Weights of a small GPT-style language model, trained from scratch on English Wikipedia: 2 heads of 128 (1 for keys and values), a variant of Adam for these matrices.
Each number is 128 + 24 x the weight over the matrix's rms, rounded and kept within 0 to 255. Layers, rows and columns count from 0.

# layer 22 MLP up, 1280x256, rms 0.083, rows 466-492, columns 128-255
[[144 132  74 126 157 111 136 141 101  80 110 116 116 145  84 107 155 117 182 165 118 109 176 149 150 136 122 166  98 137  97 126 138 104 105 131 140 111 121 110 130 129 202 147 155  94 123 139 151 134 155 163 149 214 140 171 131 150 124 135 149 146 168 102 147 144 105 135  90 159 115 126 104 110 151 145  71 123  97 130 156  98 113 159 107 169  98 107 143 147 155 109 124 154 113  85 123 159 159 142 161 137 102 148 136 109 133 103  98 136 119 106 111 113 128 113 127 117  97  86 124 143 103 130 124 137 112 151]
 [160 169 165 115  95 147 109 123 137  95 108 152 168 100 118 111  71 126  92 158 157 118  83 101  99 138  98 157 116 146 167 133 135  98 133 148  81  67 100 148 145 125  98 167 134 131 166 159  95 163 121 154 134 151 121 132 124 145 150 135 152 103  97 137 180 112 148 142 156 138 111 118 136 105 141 126 125 119 116 124 130 126 159 143 111  85 123 153 140  90 123 133 113 153 181 118 101 157 117 112 149 130  94 131 149 130 128  87 147 155 112 172 111 117 106 124 107 163 122 125 113 144 128 104 129 125  98 147]
 [112 119 130 114 117 115 146 119 138 115  88 100 139 120 106 167 109 144 164 131 124 107 141 123 116 116 155 143  92 133 108 130 156 123 140 107 115 125 147 126 127  99 107 126 117 134 113  61 149 159 144 137 146 148 124 137 101 119 158 133 119 110 119 150 111 124 118  86 151 123 127 125 140 105 155 119 138 111 157 103  94 154  71 155 172 150 142 155  99  69 139 138 108 166 143 165 132 162 144 117 101 126 102 138 168 155 126 155  97 141 140 161 105 140 131 125 116 177 139 156 112 115 162 154 158 152 133 114]
 [141 132 167  97 180 146 110 119 127 146 128 111 144 128 145 146 164 107 152 149 103 117 122 173  84 138 119 156 116 100 125 127 108 126 121 145 169 122 127 108 110 102 147 135  99  52 101  83 171 182 123 138 141 131 161 110 146 102 164 167 122 148 155 132 164 153 186 162 156  99 130 119 140 111 107  94 124 181 158 145  94 141  93 152 106 124 103 130 167  92 143  73 147 114 128 122 114 120 128 141 105 126 164  87 130 121 167 144 144 170 112 119  99 185 143 110 141 160 175 126 165 145 164 160 100  87 158 119]
 [107 152 160 113 140 114  86 118 104 138  82  98 171 134  93 128  99 103 113 129 137 160  96 108 151 161 120 113  66 123 140 113 113 134 160 127 131 150  83 110 112  77 128 143 127  87 122 173 145 130 111 146 133 150  92 157  66 127 165 128 128 176 136 118 197 156 146 102  87 102 143 130 150 145 161 141 130  92 116 125 131 145 120 129 116 108 164 132 158  98 104 101 103 166 139 103 169 150 117 123 113 104 129 140 142  94 128 135 149 134 166 127 120 162  85 120 122  79 129 118 134 146  96 162 165 108 123 123]
 [104 130 128 101 105 145 141 113  99 124 168 109 186 134 146 121 108 129 103 149 156 141 115 146 147 133 155 116 103 119 161 136 135 138  93 118 124  89 112 102 126 134 121 203 148 142 144 110 149 158 115 124 109 120 108 148 114 132 175 181 162 146 142 162 107 114 116 123  82 123 144 159 162 148 168 112 117 148 141 115 154 149 133 133 123 105  69 163 121 134 111 153 160 174 124 105 137 113 141 173 133 147 152 114 128 121 116 138  98 144 152 132 139 144  99 121  92 123  87 130 149 133 111 100 122 122 185  92]
 [159 152 145 168 120 151 115 113 104 134 117  84 111 116  86 170 109 119 141 156 120 135 115 178 114 128 172 135 131 153 164 152  91 144 120 170 185  94 126 108 109 104 102 168 153 131 161 144 135 135  99 163 129 159 179 143 154  77 133 132 147 136 156 125 112 194 171 144 118 148 131  80 112 137  98 111 150  98 110 166 120 126 103 144 101 148  86 124 121 114 108 131 167 158 163 109 113 159 124 154 135 137 119 152 113 149 117 128 137 150 165 111 122 139 157 122 107 113 137 126 129 143 174 132 122 108 111 125]
 [130  93 101 110 154 122 112  95 128 133  96 135 119 117 117 107 143 141 143 164 152 152 131 141 108 121 141 131  85 146 174 148 122 119 161 171 126  83 121 145 118 127 112 168 127 152 114 124 136 136 142 135 121 156 102 138 118 150 157 162 158  83 136 112 114 145 150 118 124 175 180 164 138 148  98  97 109 111 130 139 104 125  72 163 121  85 105 132 121 125 155 129 140 150 116  97  98 117 114  88 121 145 102  80  90 157 166 131 170 133 109 142  71 144 143 107 118 106 142 130 117 163 118 147 117 122  75 147]
 [ 74 100 107 140 139 152 142 138 139 109 154  86 146 125 145 117 122  96 157 127 154 157 156 123 116  87  87 100 115  90 170 127  99 116 116 142 179 107 131  93 100 137 116 114 127 152 174 120 148 167 112 149 100 154 137 103  96 123 126 116 127 138 139 125 152 165 127 115  46 119 159 168 151 164 124 127  99 159 155 114 164  88 134 124 100 144 101 151 126 146 179 117 132 116 170 150  77 143 130 126 126 128 194 109 113 123 121  98 110 112 129 117 123 104 116 116 151 126 151 159 145 100 145 118 131 182 151 142]
 [ 77  91 148 133 117 124 117  87 125 139 137 151 126  96 113 117 124 163 165 147 118 191 166 135 126 152 137  83  98 126 109 140 133 114 102  89 118 137 141 115 130 112 113 134 124 140 199 154 157 132 102 191 133 143 137 125  99 212 137  79 117 111 170 114 170 160 147 103 120 166 122 144 127 136 123 139 113 113 151 154 107 157  82 147 104 134 148 131 127 106 148 164 155 126 160 157 150 163 121  97 104  79 121 111 135 118 118 130 121 129 100 119 116 145 121 122 103 122  98 121 113 118 142 105 115 111 148 127]
 [120 163 180 134 151 110 161 146 138  98 113  92 108 108 126 141 128 137 108 121 133 158 159 108 156 103 153 136 110 115 162  98 129 134 130 171 133 137 177 117 120 143 126 144 131 142 163 126 137 116 142 130 131 123 158 111 109 122 172 132 136 117 119 152 123 134 123 191 127 114 144 113 148 114 137  76  98 134 148 127 138 115 118 125 124 155 142 129 133 113 130 106 108 105 116 159 144 122 103 158 127 117 138  93 129 115 123 118 114 122 119  93 112 131 169 138  95 116  98 125  96 108 166 132 122 144 162 116]
 [117 123 121 132 149 122  99 174 158  68 139 138 164 153 130  71 101 157 140 155 127 117 181 119 180  92  93 126  92 119 151  91 160 132  98 138 124 126 139 128  94  88 155 162 164 129 118 164 145 102 164 157 137 121 145 167 175 133  91 140  96 140 128 166 130  94 115 139 117 140 134 152 112 171 152  96 114 155 156 122 153 136 130 150 129 130 137 138 137 155  74 141 150 114 100 115 128 130 104 148 143 118 106 127  78 132  85 136 102 116 119  97 141 167 144 109 150 129 122 134 110 140 103 127  88 162 111 147]
 [104 162  99 111 114 146 126 158 111 154 112 111 161  83 147 136 148 183 120 126 140 147 149 136 103 112 131 135 132 148 183 147 147 150 140 112 156 127 118 140 128  98 161 118 128  69 112 112 112 132 134 114 140 132 124 123 129 102 122 116 170 134 122  93 120 167 168 139 130 143 132 109 114 117 136 139 154 138 119 159 142 108 144 118 114  82 104 164 147  92 160 106 128 102 154 127 148 137 118 118 141 108 179 141 122 122 157 100 103 137 173 140 130 134 165 142 153 160 112 122 177 160 196 124 130 147 127 112]
 [119 128  97 170 116 140 114 139 154  86 104 101 125 149 138 105 154 102 137 137  53 144 128 156 146  88 132 130 139 127 185 121 138 136 143 149 128 108 104 110 158 120 108 111 187 119 154 102 140 134 131 160 128 141  92 141 114 131 138 152 111 155 140 125 126 171 148 140 157 136 118 101 115 165  87 134 132 106 112 132 135 116 153  95 106 152 123 109 115  83 139 147  98 127 141 165 171 169 106 123 108 158 136 125 106 141 133 145 126 124 127 100 156 144 147 128  82 116 105 111 146 108 138 134 148 146  93 130]
 [137  92 122 129 150 132 116 100  86 103 158 154 122 126 117 113 136 110 103 137 120 104 104 130 133 165 145  85 114 119 141 146 141 115 142 122 111 155 150 136 123 130 119 114 123 101 188 130 115 142 149 127 132 121 115 124 144  76 117 141 158 111 146 157 143 141 116  97 103 143 182 153 115 144 139  90 160 107 131 122 144 131 121  90 132 146 137 149 133 127 110 131 187 119 131 136 108 109 149 147 123 152 168  88  99  67 167  98 137 161  84 157 153 113 148  99 134 113 110 130 160 109 110 153 147 161 121 135]
 [124 111 153  56  86 169 155  86 154 105  86 146 108 142 138 118  77 136 152 144 160 126 135 114 128 132 146 150 112  86 116 142 121 136 124 120 157 113 147 115 122 116 116  83 107 138  88 183 183 167 128 126  86 136 144 162  99  83 109 105 173 115 107 125  98 110 158 136 136 113  64 123 147 144 120 173 126  99 154 163 151 176 140 117 157 112 157 106 132  55 141 146 121 164 162  95 141 129 155 144 116 164 170 156 149 133 116 109 132 141 104  92 124 150 144 108 208 139 129 107 152 104 130 152 103 109  99 144]
 [100 122 138  96 148 113 120 134 150 105 110 126 137 158 124 145 132 105  97 165 106 153 153 111 154 141 131 141  83 104 139 129 126 111 108 104 128 106 152 156 161 109 182 131 137 137  71 139 153 129 127 132 141 114 128 100 165 110 138 144 111 170 104 159 127 169 154 138 117 109 104 138 108 118 114 153 106 126 133 113 136 130  85 118 103 127 160 142 110 135  70  63 119 103 100 115 164 176  96 131  89 128 135 146 117 114 129 162 110 117 167  58 127 140 151 117 112 141 105 129 145  90 139 144 136 111  97 159]
 [152 150 107 110 129 105 124 160 128 140 183 147 115 141 102  82 111 154 122 157 119 136 156 107 151 132 104 117 117 117 153 185 133 112 106  74 112 165 126 135 129 151 112 139  93  87 179 160 100 106 133 106  90 151 133 143  85 108 131 155 113 140 144  86 139 106 157 123  60 122 144 137  85 127  50 161 163 120 118 145 143 127 116 118 122 156 126 153 157 135 141  76 132  78 156  75 158 111 132 127 115 111 152 143 140 138 130 117 136 104 148  93 133 105 157 125 132 144 132 114 132 121 110  94 120 117  96 124]
 [146 150 160 142 124 144 120 132  83 116 124 121 125 142 124 142 141 161 117 148 105 151  82 131  95  94 143 152 123 149 152 141 143 134  55 118 130 119 142 104 107 107 110 131 131 127 132 100 164 162 137 165  89 104 159 183  86  96 140 172 140 117 115 126 129 122 100 130 133 130 120 121 127 153 141 122 163 157 127  97 140 184 142 131 133 144 142 177 131 101 139 102 170 128 114 141 180  96 137  85 159 144 147 146 171 140 169 110 123 147  75 104 121 129 136  95 122 182  92 171 152 115 126 137  99  97 113 128]
 [128 142 107 118 131  87 137 125 103 189 105 161 126 125  99 104  94  96 100 137 172 138 111 125 105 143 149 135 108  72 123 153 103 104  65 120 134  41 129 114 107 134 163 136 142 155 132 102 182 116 124 133 125 174  84  94 158 103 155 149 113 123 148 143 115 116 174 133 132  83 142 133 130 108 123  63  99 124  94 127 135 134 117  95  80 121 135 129 126  83 140  79 158 162 100 136 124 113 126 165 111 119 157 134 114  96 138 103  98 144 156 127 163 152 124  98 154 130 120 121 148 136 127 152 112 101 139 136]
 [101 137 147 169 133 121 150 153 128 121 128 125 137 102 123 135 184 114 117 145  94 129 154 168 109 172 120 127 110 109 111 135  84 116 116 141 107 155 121 142  83 145 130 130 153 118 135 137 189 134 119 131  97  90 168 153 149 113 112 149 146 154  94 151 153  95 123 126 144 146  73 104  68  99 111 115 134 131 115  98 162 140 134 134 143 121 114  94 153 134 120  93 103 111  93 130 132 152 151 142 124 120  94 109 130 128 166  84 161 145 143 102  59  97 152 113 126 167 142 105 148 176 135 103 144 104 137 148]
 [ 56 118 130 164 112 118 118 134  88 113 124  96 156 135 128 109 144 146 135 146 157 125 171 122 154 127 133 148  88 104 163 144 109 135 100 143 122 142 119 111 102 117 169 178 116 119 119 118 125 166 137 114  98 122 158 151  92 110 176 124 127 132 117 195 158 111 142 135 140 133 122 102  99 107 120 142 144  87 140 114 132 119 106 138 145 151 116 108 145 122 118 101 122 120 134 134 170 139 157  93 119 139  97 110 133 125 109 157 114 169 105  86 124 127 143 140 136 159 103 131 139 142 133 152 119 129 115 120]
 [120 151 148 129  78 134 154 127 111 148 130  87 136 123 148  69 133 133 131 114 145 134 126 113  83 110 154 144  79  62 108 113 155 145 104 110 139 150 119  95 111  96 150 133  99 105 107 139 128 165 139 124 131 123 128 106 137 125  97 114 134 145  89 160 124 148 142 109 108 100 132 132 119 105 127 106 112 110 136 123 137 173 126 137 120 112 142 143 143 158 116 111 128 125 150 109 116 130 143 144  71 117 146 106 122 110  84 118 149 113 126 124 176 153 133 118 140 106 115 120 166  96 176 103 119  71 120 126]
 [162 127 120 165 126 128 117 127 166 127  64  94 167 152 137  99 122 132 136 116 139 187  98 149 138 127 109 120  92  75 141 150 138 129 111  88 131 140  95 117 121 101 125 133 100 115 142 150 121 172 179 138 151 151 128 114 101 123 129 122 136 135 159 125 133 104 114  98 144  82 192 135 105 124 179 147 102 114 150 138 158 135 155 123 124 132 107 124 127  92 180  93 122 136 135 170 132 111 186 132 110 122 119 153 181 181 120 131 128 108  97 111 141 115 173 104 121 116 119  98 164 157 137 152 138 138 113 157]
 [122 121  96 113 143 122  98 129 103 157 151 136 120 139 157 141 124 103 151 126 125 197 126 141 106  95 146 142 112  95 106 141 141 122 107 106  67 111 114 142 131 159 100 115 177 161 123 153 114 138 120 122 101 169 119 150 134 163 118 136 116 116 147 117 147 134 150 137  87 124  94  74 100 128 141 168 103 144 159 127  97 113 115 137 106  88 169 107 126 102 173 131 101  97 128 167 125 150 167 100 133 138 114  96 144 171 164 131  83 114 168 109 145 124 124 111 136 137 109 133  89  89 141 146 110 124 217 115]
 [ 71 194 149  74 150 115  97 130 135 131 123 124 159 134 108 113 104 156  86 153 130 137  89 140 180 154 135 111 121 127 131 111 113 158 114 153 103 101 105 144 132  87 152 144 122 114 132 112 169 121 116 129 122  90 132 104 140 165 114 116 121 134 118 128 120 118 138 123 127 121 118 145 141 113 121 156 124 119 110 131 157 130 117 128 116 123 113 150 138 184 154 110 129 130  92 102 117 121 112 119 143 139 113 127 152 117 132 118 111 119  87  95 184 152 125 117 114  93 141 127 117 107 117 155 124 130 139  77]
 [158 143  88 136 107 130 136  90 147 122 150 146 119  98 137 120 131 126 140 125 128 148 105 144 131 159 115 143 141 150 146  86 140 125 140  84 107 124 140 171 122 111 162 112 116 123 152 140 127 144  85 171 111 146 129 133 146 137 118 160 200 142 146 146  99 131 134 142 176 136 141 152 130 116  95 121 147 166 144 165 134 128  95 124 135  89  68 186 122 146 156 148 112 106 130 110 124 179 103 108 134  97 149 123 158 146 135 112 110 130 118 121 114 142 111 133 177 158 114 140 148 180 144 130 115  92 128 106]]
# layer 22 MLP down (transposed), 1280x256, rms 0.0776, rows 466-492, columns 128-255
[[157 122 127 118 169 153  88 133 132 160 178 150 149 127 114 121  93  93 181 144 141  88 101 138 120 132 100  96 172 154 124 110 105 102 128 123 140 155 166  75 128 118 126 100 120 170 167  91 126 133 151  90  87  90 109 116  51 124 120 123 118  97 131 112 159 126 155 139 145  79  83 116 121 156 153 138 117 134 145 120 146 165 126 134 138 148 148 182 129 116 128 120  98 128 127 130 140 121 157  94 148  81 152 130 131  94 162 113 124 170 115 139  86 121 155 153  87 149 119 153 121 137 160 183  96  92 129 113]
 [127 150  85 136 131  96 129 152  75 123 109 126 100 123 107 102 120 125 143  63 126 171 161 142 148  98 145 116 168 127 133 139 164 119 108  93 133 125 125  97 147 108 157 114 144 141 146 112 105 129 103 113 101 121 106 115 140 150 124 163 150 112 164 156 114 165 117 104  64 115 117 127 126 169 107 154 138 171 159 154 107 154 128 145 120 129 122 101 167 125  86 103 136  94 159 156 113 151 105 151 114 114 110  96 107 109 127 141 111 105 138 122 106 116 127 126 130 110 130  82 164 110  88 115 107 151 135 152]
 [129 122 167 102 164 166 132 130 146  93 151 154 104 135 141  84 102 127 135 134 144 104 174 116 181 140 118 145  84  94 148 146 102 129 131 140 138 168 126 100 114 153 132 132 128 154 175 148 152  87 118 172 120 116 147 112 107 127 130  76 118 123 129  75 105 160 138 112 132 136 153 112 126  91  77 114 155 160 117 103  86 112 122  98 150 139 106 117 127 143  86 130 135  93 149 104 150 108 133 159 137 154 132 135 119 149 136  98 112 147 101 137 146 150 135 129 135 129 119 126 111 131 112 121  98 134  96 143]
 [124 143 169 101 132 125 102 164 178 132 112 119 142  54 102 165 161  87 172 152 185  90 172 131  81 159 122 159 183 135 121 135 145 146 129 126 150 124 120 120 167 142 124 148 105  75 155 128  98 112 181 129 168 172 148  83 145 170 201 168 118 101 114 139 164 214 122 125 126 124 135 127 169 141 165 106 132 147 129 121 110  91 166 107  79 149 126 111 230 167  90 132  92 146 124  88 147  72 148 122 116 117 193  61 126 140  98 124 166 163  88 126 178 158 113  59 119 155 120 129 161 157  52 170 117 115 149  87]
 [151 140 144 103 141 152 106  80 112 132 143 136 170  52 191 173 159 186 108 151 106 113 127 122  96  79  67 120 157 154 115 143 113  89 116 110 115 145 146 109  75 114 122 144  82 115  96 131 134 132  94 172 127 104 145 138 141 150 153 181 110 118 127 109 146 122 134 124 141 147 189 161 144 137 138 119  73 142 123 123 111 130 164 174 109 105 143 158 142 148 160 102 123 137 114 177 134 115 116 168 106 138 102 101 126 113 109 173 107 130 104  74 123 104 141  78 128 134 154 170  93 113 151 101 148 138 119 131]
 [130 151 133  68 154 140 168 139 148 126 128 169 101 104 169 122 102 133 138 129 113 138 147 112 133 140 129 111 141 131 103 124 155 111 159 139 122 116 144 109 128 146 117 118 107 133 161  92 105 100 119 164 138 111 115 125 117 151  96 138  95 133 115 104 117 160 156  87 131 113 137 121 137 130 147 124 122 109 107 137 129 116 109 135 109 123 150 147 130 125 165 106 121 132 129 121 170 164 104 156 178  84 106 140 140 137 150 133  96 117 157 144 134 145  90 144 137 118 155 165 113  97 112 112 144 182 159 112]
 [152 137  99 165 147 113 137 133 129 114  96 174 109 150 127 151 177 100 145 157 146 116 108 152 143 165 162 137  77 125  85 120 174 156  99 106  98 127 113 133 141 144  68 174 139  94 141 113 132  95 163 109 107 103 138 105 127 133 120 138 133 148 153  96 116 142 121  78 119 127 158  92 126 113 116 181 137 122 112 123 136 124 119 124  96 131 113 125 167  95 178 107 116 121 150 133 110 116 143  96 121 133 103 133 117 126 102  92 140 102 178 103 133 103 115 108 124  88 175 118 101  87 141 203 157  62 176 114]
 [126 133 134 124 121 153 116 109 129 138 130 152 127 132 128 112 125 124 172 167 129 111  91 102 113 134 157 118 151 113 145 111  91 155  90 114 111 140 125 129 177 142  92 161 155 150 116 174 131 144  98 131 112 146 157 105 139 133 110  91 115 132 112 138 131 143 125 123 126 107 133 130 100 148 113 145 150 115 122  97  88 124 167 102 120 143 119 131  73  78 142 142 127 131 144 141 131 170 154  95 135 143 128 148 153 119 128 160 100 110 108 110 138 110 133 172 118 152 126 156 181  88 133 102 111 107 150 137]
 [132 163 124 111 142 166 160 130 115  88 145 184 175 152 139  89 141 118  97 115 136 121 135 132 175 161 147 139  79  96 226 119 150  90 136 124  89 149 154 117 101  84  82 139 105 133  75 136  93 128 128 131 124 133 121 132 150 139 127 153 102 108 135 108 107 176 120 175 150 124 137 125  96 140 109  95 177 114  94  88 114 101 144  90 153  96 117 143 179 157 140  96 127 133  80 106 199  95 123  84 148 121 143 151 152 153 147  68 133 130 112 102 157  98 170 104 122 153 165 100 152 143 135 186 115 135 109 130]
 [173 144 136 130 120 119 124 106 107 136 110 138 117 166 125 135 151 126 102 107  99 106 119 128 119 102 140 121 100  68 110 173 125 122 116 155 149 138 129 157 115 142 135 120 119 158 115 129 104  99 105  92 137 114 155 160 124 129 166 183 122 106  90 149 122 116 150 161 116  82 144 129 146  74 134  95 159 157 209  86  94 104 125 155 113 184 105 149 146 150 111 130 131 103 185 136 150 152 145 126 115 168 111 140 159 137  85 147 160 150 120 149 115 100 130 121 105 132 122 103 116 156 185 160 161  62 115 155]
 [ 89 128  86 175 107 133 128 108 136 134  92 107 156 148 124 106 148 135 121 122 117 152  86 143 123 129 145 101 140 124 123 135 146  99 149 122 157 121 112 158 128 136 171  79 147 125 115 101 147 149 139 113 141 151  96 143 112 104 117 137 168 100 134 102 132 132 100 106 109 122 132 144  94 116 124  91 122 119  95 153  79 139 124 123 148 108  83 123 181 121 128  76 152 143  79 138 111 134 153 100 166 116 131 148  78 123 114 127 140 162 132 132 191 127 133 154 131 157 158 163 149 124 112 109 143 120 114 127]
 [136 142 149 118 112 138  97 123  69 173 136 101 136 120 151 110 152 121 173 145 136 179 127 126 126 122  94 118 156 136 143 147 133 101 182 168 120 180 126 106 106 166 155 109 131 158  92 159 138 180 128 150 123 110 139  82 144 127 192 108  87 133 135 147 110 117 110 119  80 109 131 157 126  90 128 117 106  89 120  97 131 105 123 137 115 129 161 139 115 122 173 129 124 172 156 116 137 115 121 108  79 115 110 134 111 132 115 170 106 158 156 111 158  98  94 162 120 126 158 152  96 113 105 120 105 110 122 127]
 [129 141 143 116 133 153 114 136 118 125 109 162 115 120 143 133 124 146 146 135 147 119 126 136 146 141 134 157 180 128 106 120 128 117 132 120 117 127 136 119 130 160 124 107 106 136 130 145 121  97 130 127  85 159 143 109 123 141 126 131 101 106 127 166 144 107  95 150 111 151 110  98 110 102 142 122 121 125 117 109 111 152  95 103 105 126 124 101 115 153 116 121 133 132 100 147 124 137 131 134 123 171 123 104 141 151 123 124 136 119 106 142 161 106  97 232 168 142 127 145 139 110 115 134 111 101  98 127]
 [113 119 122  78 163 147 148  90 113 112 145 117 129  93  78 150 140 147 159 179 105 125 153 139 149 129 137 119 166  80  94 109 117 143  94  87  84  88 144 109  93 125 109 151  99  99 112 141 137 146 179  95 172 124 133  84 144 148 137 161 144 125 100 109 130 126 144 147 144 131 145 152 133  94 127 163 123 128 114 157 167 127 160 156  94 138 136 155 136 161 147 138 119 122 132 136 120  82 158 126 116 140 136 132 120 123 132 144  99 149  80  92 129 105 120  54 141 144 120 188 140 115 120 148 111 106 146 111]
 [111 157 108 121 134 143 166 120 136 107 153  94 142 120 162 158 140  94 141 149  98 125 133 166 116 117 105 119 138 107 135  99 149 162 141 127 130 149 136 120 169 139 117 157  89 102 130 140 102 153 135 119 136  92 114 137 120 183  91 136 104 123  93 145 120 160 139 130 102 114 123 115 143  74 132 140 140 178 162 162  87 141 176 147 144 104 137  97 133 143 184 107  95 142 171 146 151 129 134 146 100 150 127 130 119 107 109 113 157  99 175 125 141 112 122 176 127 131 148 126 153 108 129 143 116 118 114 104]
 [110  88 108 211 153 184  84 106 124 153 155 104 140 124 122 133 153  91 120 119 128 153 148 163 133  77 154 127 150 100 138 115  65 157 168 115 124 117 157 122 121 108 116 140 164 159 170 147 166  92 132 144 116 128 151 134 140 158 129 143  79 115 163 115 130 172 139 128 106 153 143 166 120 132 118 174 162  65 121 149 150 120 150 133 123 142 108 172 127 102 166  99 115  76 124 145 101 140 184  77 116 126 115 100 105 140 157 129 149 115 136 113 114  71 130 132 163 143 113 137 181  99 139 147 118 113 109  99]
 [ 92 133 138 150 136 168 118 120 135 170 159 125 155 121 134 119 117 136 114  89 192 131 131 111 120 155 141  82 169  92 110 113 158 118 103 128 182 112 117  81 139 153 130 164 109 115 150 130 102 102 145 111 100 145 119 151  87 131 175 164 123 113 123 162 193 138 123 158 129  79 144 125 132 123 135 108 145 146 102 148 142 131 107  91 143 133 129 124 161 143 135 198  85 133 139 156  89 130 140 112 119 119 156  65 119 109 140 145 133 105 135 134 106 100 169 143 118 119 126 139 189 116 103 131 177 126 100 162]
 [133 152  95 101 127 123 126 126 121  90 169 122 101 139  80 109 112 114  96 113 142 107 158 143  92 137  93 156 153 114 146 116 138  85 111 115  97 181 139 117  89 144  67 102 105 114 158 165 149 119 110 126 119  76  92 123 138 134 135 149 143 101  96 130 123 129 112 106 122 134 129 121  88 166 112 122 140 136 110 112  83 135 164  92 108 134 102 149 150 120 142  76 153  92 156  76 138 148 137 126  72  94 159 137 130 126 118 119 144 110 140  97 120 121  94 130 115 140 116 104 173 106  94 126  86 136 114 122]
 [115 138  95 110  95 131 135 120 104 160 142 133 130 112 154 143  83 117 173  97 162 109 131  97  67 180 114 128  90 101 147 140 116 128 138 125 148 170 127  76  83 133  83 145 125 137  90  92  96 122  64 140 156 121 137 134 128 114  97 121 125 102 129 139 145  62 152 170 138 129 102 146 135 139  78 163  81 126 126 138 132 175 108  90 112 141 141  79 115 147 117 163 181 100 172  88 141 120 179 118 123 159  80 120 120 134 107 154  98 149 148 143 113 115 126  78  92  81 133 102 112 145 116 124 126 104 105 118]
 [111 110 141 112 105 123 131 121 176  52 109 163 104 108 179 136 126 170 139 112 140 132 153 109 140  96 150 113  91 169  76  91 126 107 136 119 153 189 125 132 122 153 112 145 158 155 122 158 167 101 136 154 120  96 137 124 101 136 102 105 135 137 102 138 130 117 106 114 136 155 119 123 142  80 135 128 145 130 145 173 160 130  83 158 144 120 121 110 100 124 102 147 132  99 142 144 131  83 126 109 128 132 135 108 127 159 132 114 153 131 115 141 136 110 128 110 131 124 120 140 122 134 101 115 175 115 171 102]
 [109 156 142 123 113 105 129 180 159 145 104 120 116 166 146 125 144 144 134 125 164 114 144 114 120  67 139 128 100 123 114  93 138 156 113 131  87  67 167 142 138 132 111 188 129 162  81 135  95 119 165 104 121  90 121 118 110 145 109 105 112  86 144 120 114 161 121 153 127 149 100 115 145 131 145 132  99 113 123 135  95 115 146 156 152 128 136 112 111 158 181  80 125 152 155 120 111 102 150 145 143 176 139 115 117  98 130 106  98  62 136 115 179 138 113  61 112  97 132 151 154 150 114 107 106 115 136 148]
 [124 127 111 104 149 202 117 112 141 149 124 121 112 131 131 125 120 138  93 128 108 134  87 130 140 110 101 127 134 113 130 178 113 107 122 157 110  97 114 140 132 101 189 130 146 131 112 126 121 118 144 134 160 114 147 132 152 105 112 128 115 108 157 115 120 145 132 118 149  89 150 131 104 108 152 139 129 109  80 172 135 140 143 152 108 120 157 150  71 115 146 166 104 131  69 121 124 158  86 145 144 125 116 164 111 132 117 108 155  97 168 134  91 121 138 197 125 109 149 139 151 120 172 113 128 157 111 168]
 [142 130 118 154 158 116 152 150 141 114 131 160 127 101 164 132 109 135 136  72  98 102 138 130 132 129 115 112 167  93 131 119 160 127 119 144 117 126 120 149 122 158 115 154 203 102 112 112  82  98 162 154 141 103 148 134 144 135 103  96 113 132 131 127 101  85 105  92 135 145 121 162  71 120 140 138 135  78 127 131 143 151  85 153 120 160 116 111  94 108  89 177 167  95  91  82 100 174 101 106 164 149  90 138 133 125 153 141  90 127 166 101 135 109 147  90 123  99 175 137 128  83 150 120 148 152 157 128]
 [186 130 127 153 129 140 146 118 126  93 117 175 117  96 103 101 125 155 120 194 110 145 137 135 102 146 153  98 147 167 158 101 149 116 149 128 135 131 125 147 143 150  83 192 114 132 145 150 145 154 146 137 149 174 104 117 152 149 143 113  80 133 156  85 117  79 151 122  46 141 159 127  97 105 139  98 149 158 137 127 158 145  73 113 132 176 119 172 162 143 151 153 154 188 129 127 139 122 130 122 101  91 170 110  90 109  88 156  86 131 158 131 118  87  89 109 146 137 128 141 108 119 149 130 137 143 159 139]
 [137 134 136 160 138 130 113 146 109 185 144 103 164 133 116 131 102 112 179 132  97 130 118 149 127  88 134 124 182 115 150 165 136 132 139 180 163 128 155 121 128 122 160  88 134 120 152 142 142 146 144 143 181 149 154 111 126 111 149 130 161 114 149 145 118 151 130 121  61 141 108 125  99 131 162 114 145 140 129 172 137 100 127 123 117 136 126 161  95 116 167 100 119  58 154 109 143 106 104 111 113 140 129 141 116 164 129 105  85 125 115 122 104 155 125 166 130 163 120  94 160 112 123 117 100 130 109 172]
 [128  82 110 125 107 134 132 110 132 137 133 130  70 125 155 162 161 101 124 153 155 113 118 143 105 102 118 134 119 115 172 113 140 128 118 111 104 144 117 170 114 115 122 137 108 146 132 128 124 127 149 132 116 114 124 138 158 141 141  99  73  74 113 130 106 185 107  95 159 146 153 136 128 122 147 129 128 113 127 119  72  99 152 103 109 126 141 155 161 105 124 117 114 155 153 151 151 113  90 123 113 117 143 170 148 141 153 132 106 128 137 146 145  77 169 127 158 113 131 123 148 134 147 129 126 103 112 152]
 [160 130 133 124 114 142 135 121 136 138 134 135 109 132  91 123 115 148 121 119 139 129 145 135 140 104 103 149 125 127 140 144 120 132 126 104 136  98 150 148 120 116 124 127 145 108 158 121 154 113 128 121 120  98 132 137 167 129  98 164 147 111 126  91 146 124 118  97 108  90 122 143  92 188 121 108  81  94 124 126 164 177 132 122 139 160 105  80 150 139 172 138 172 144 172 140 146 129 122 160 135  74 121 162 146 162 147  92 118 165 104  97 131 127 141 219 123 109  88 148 154 136 115 113 110 130 149 135]]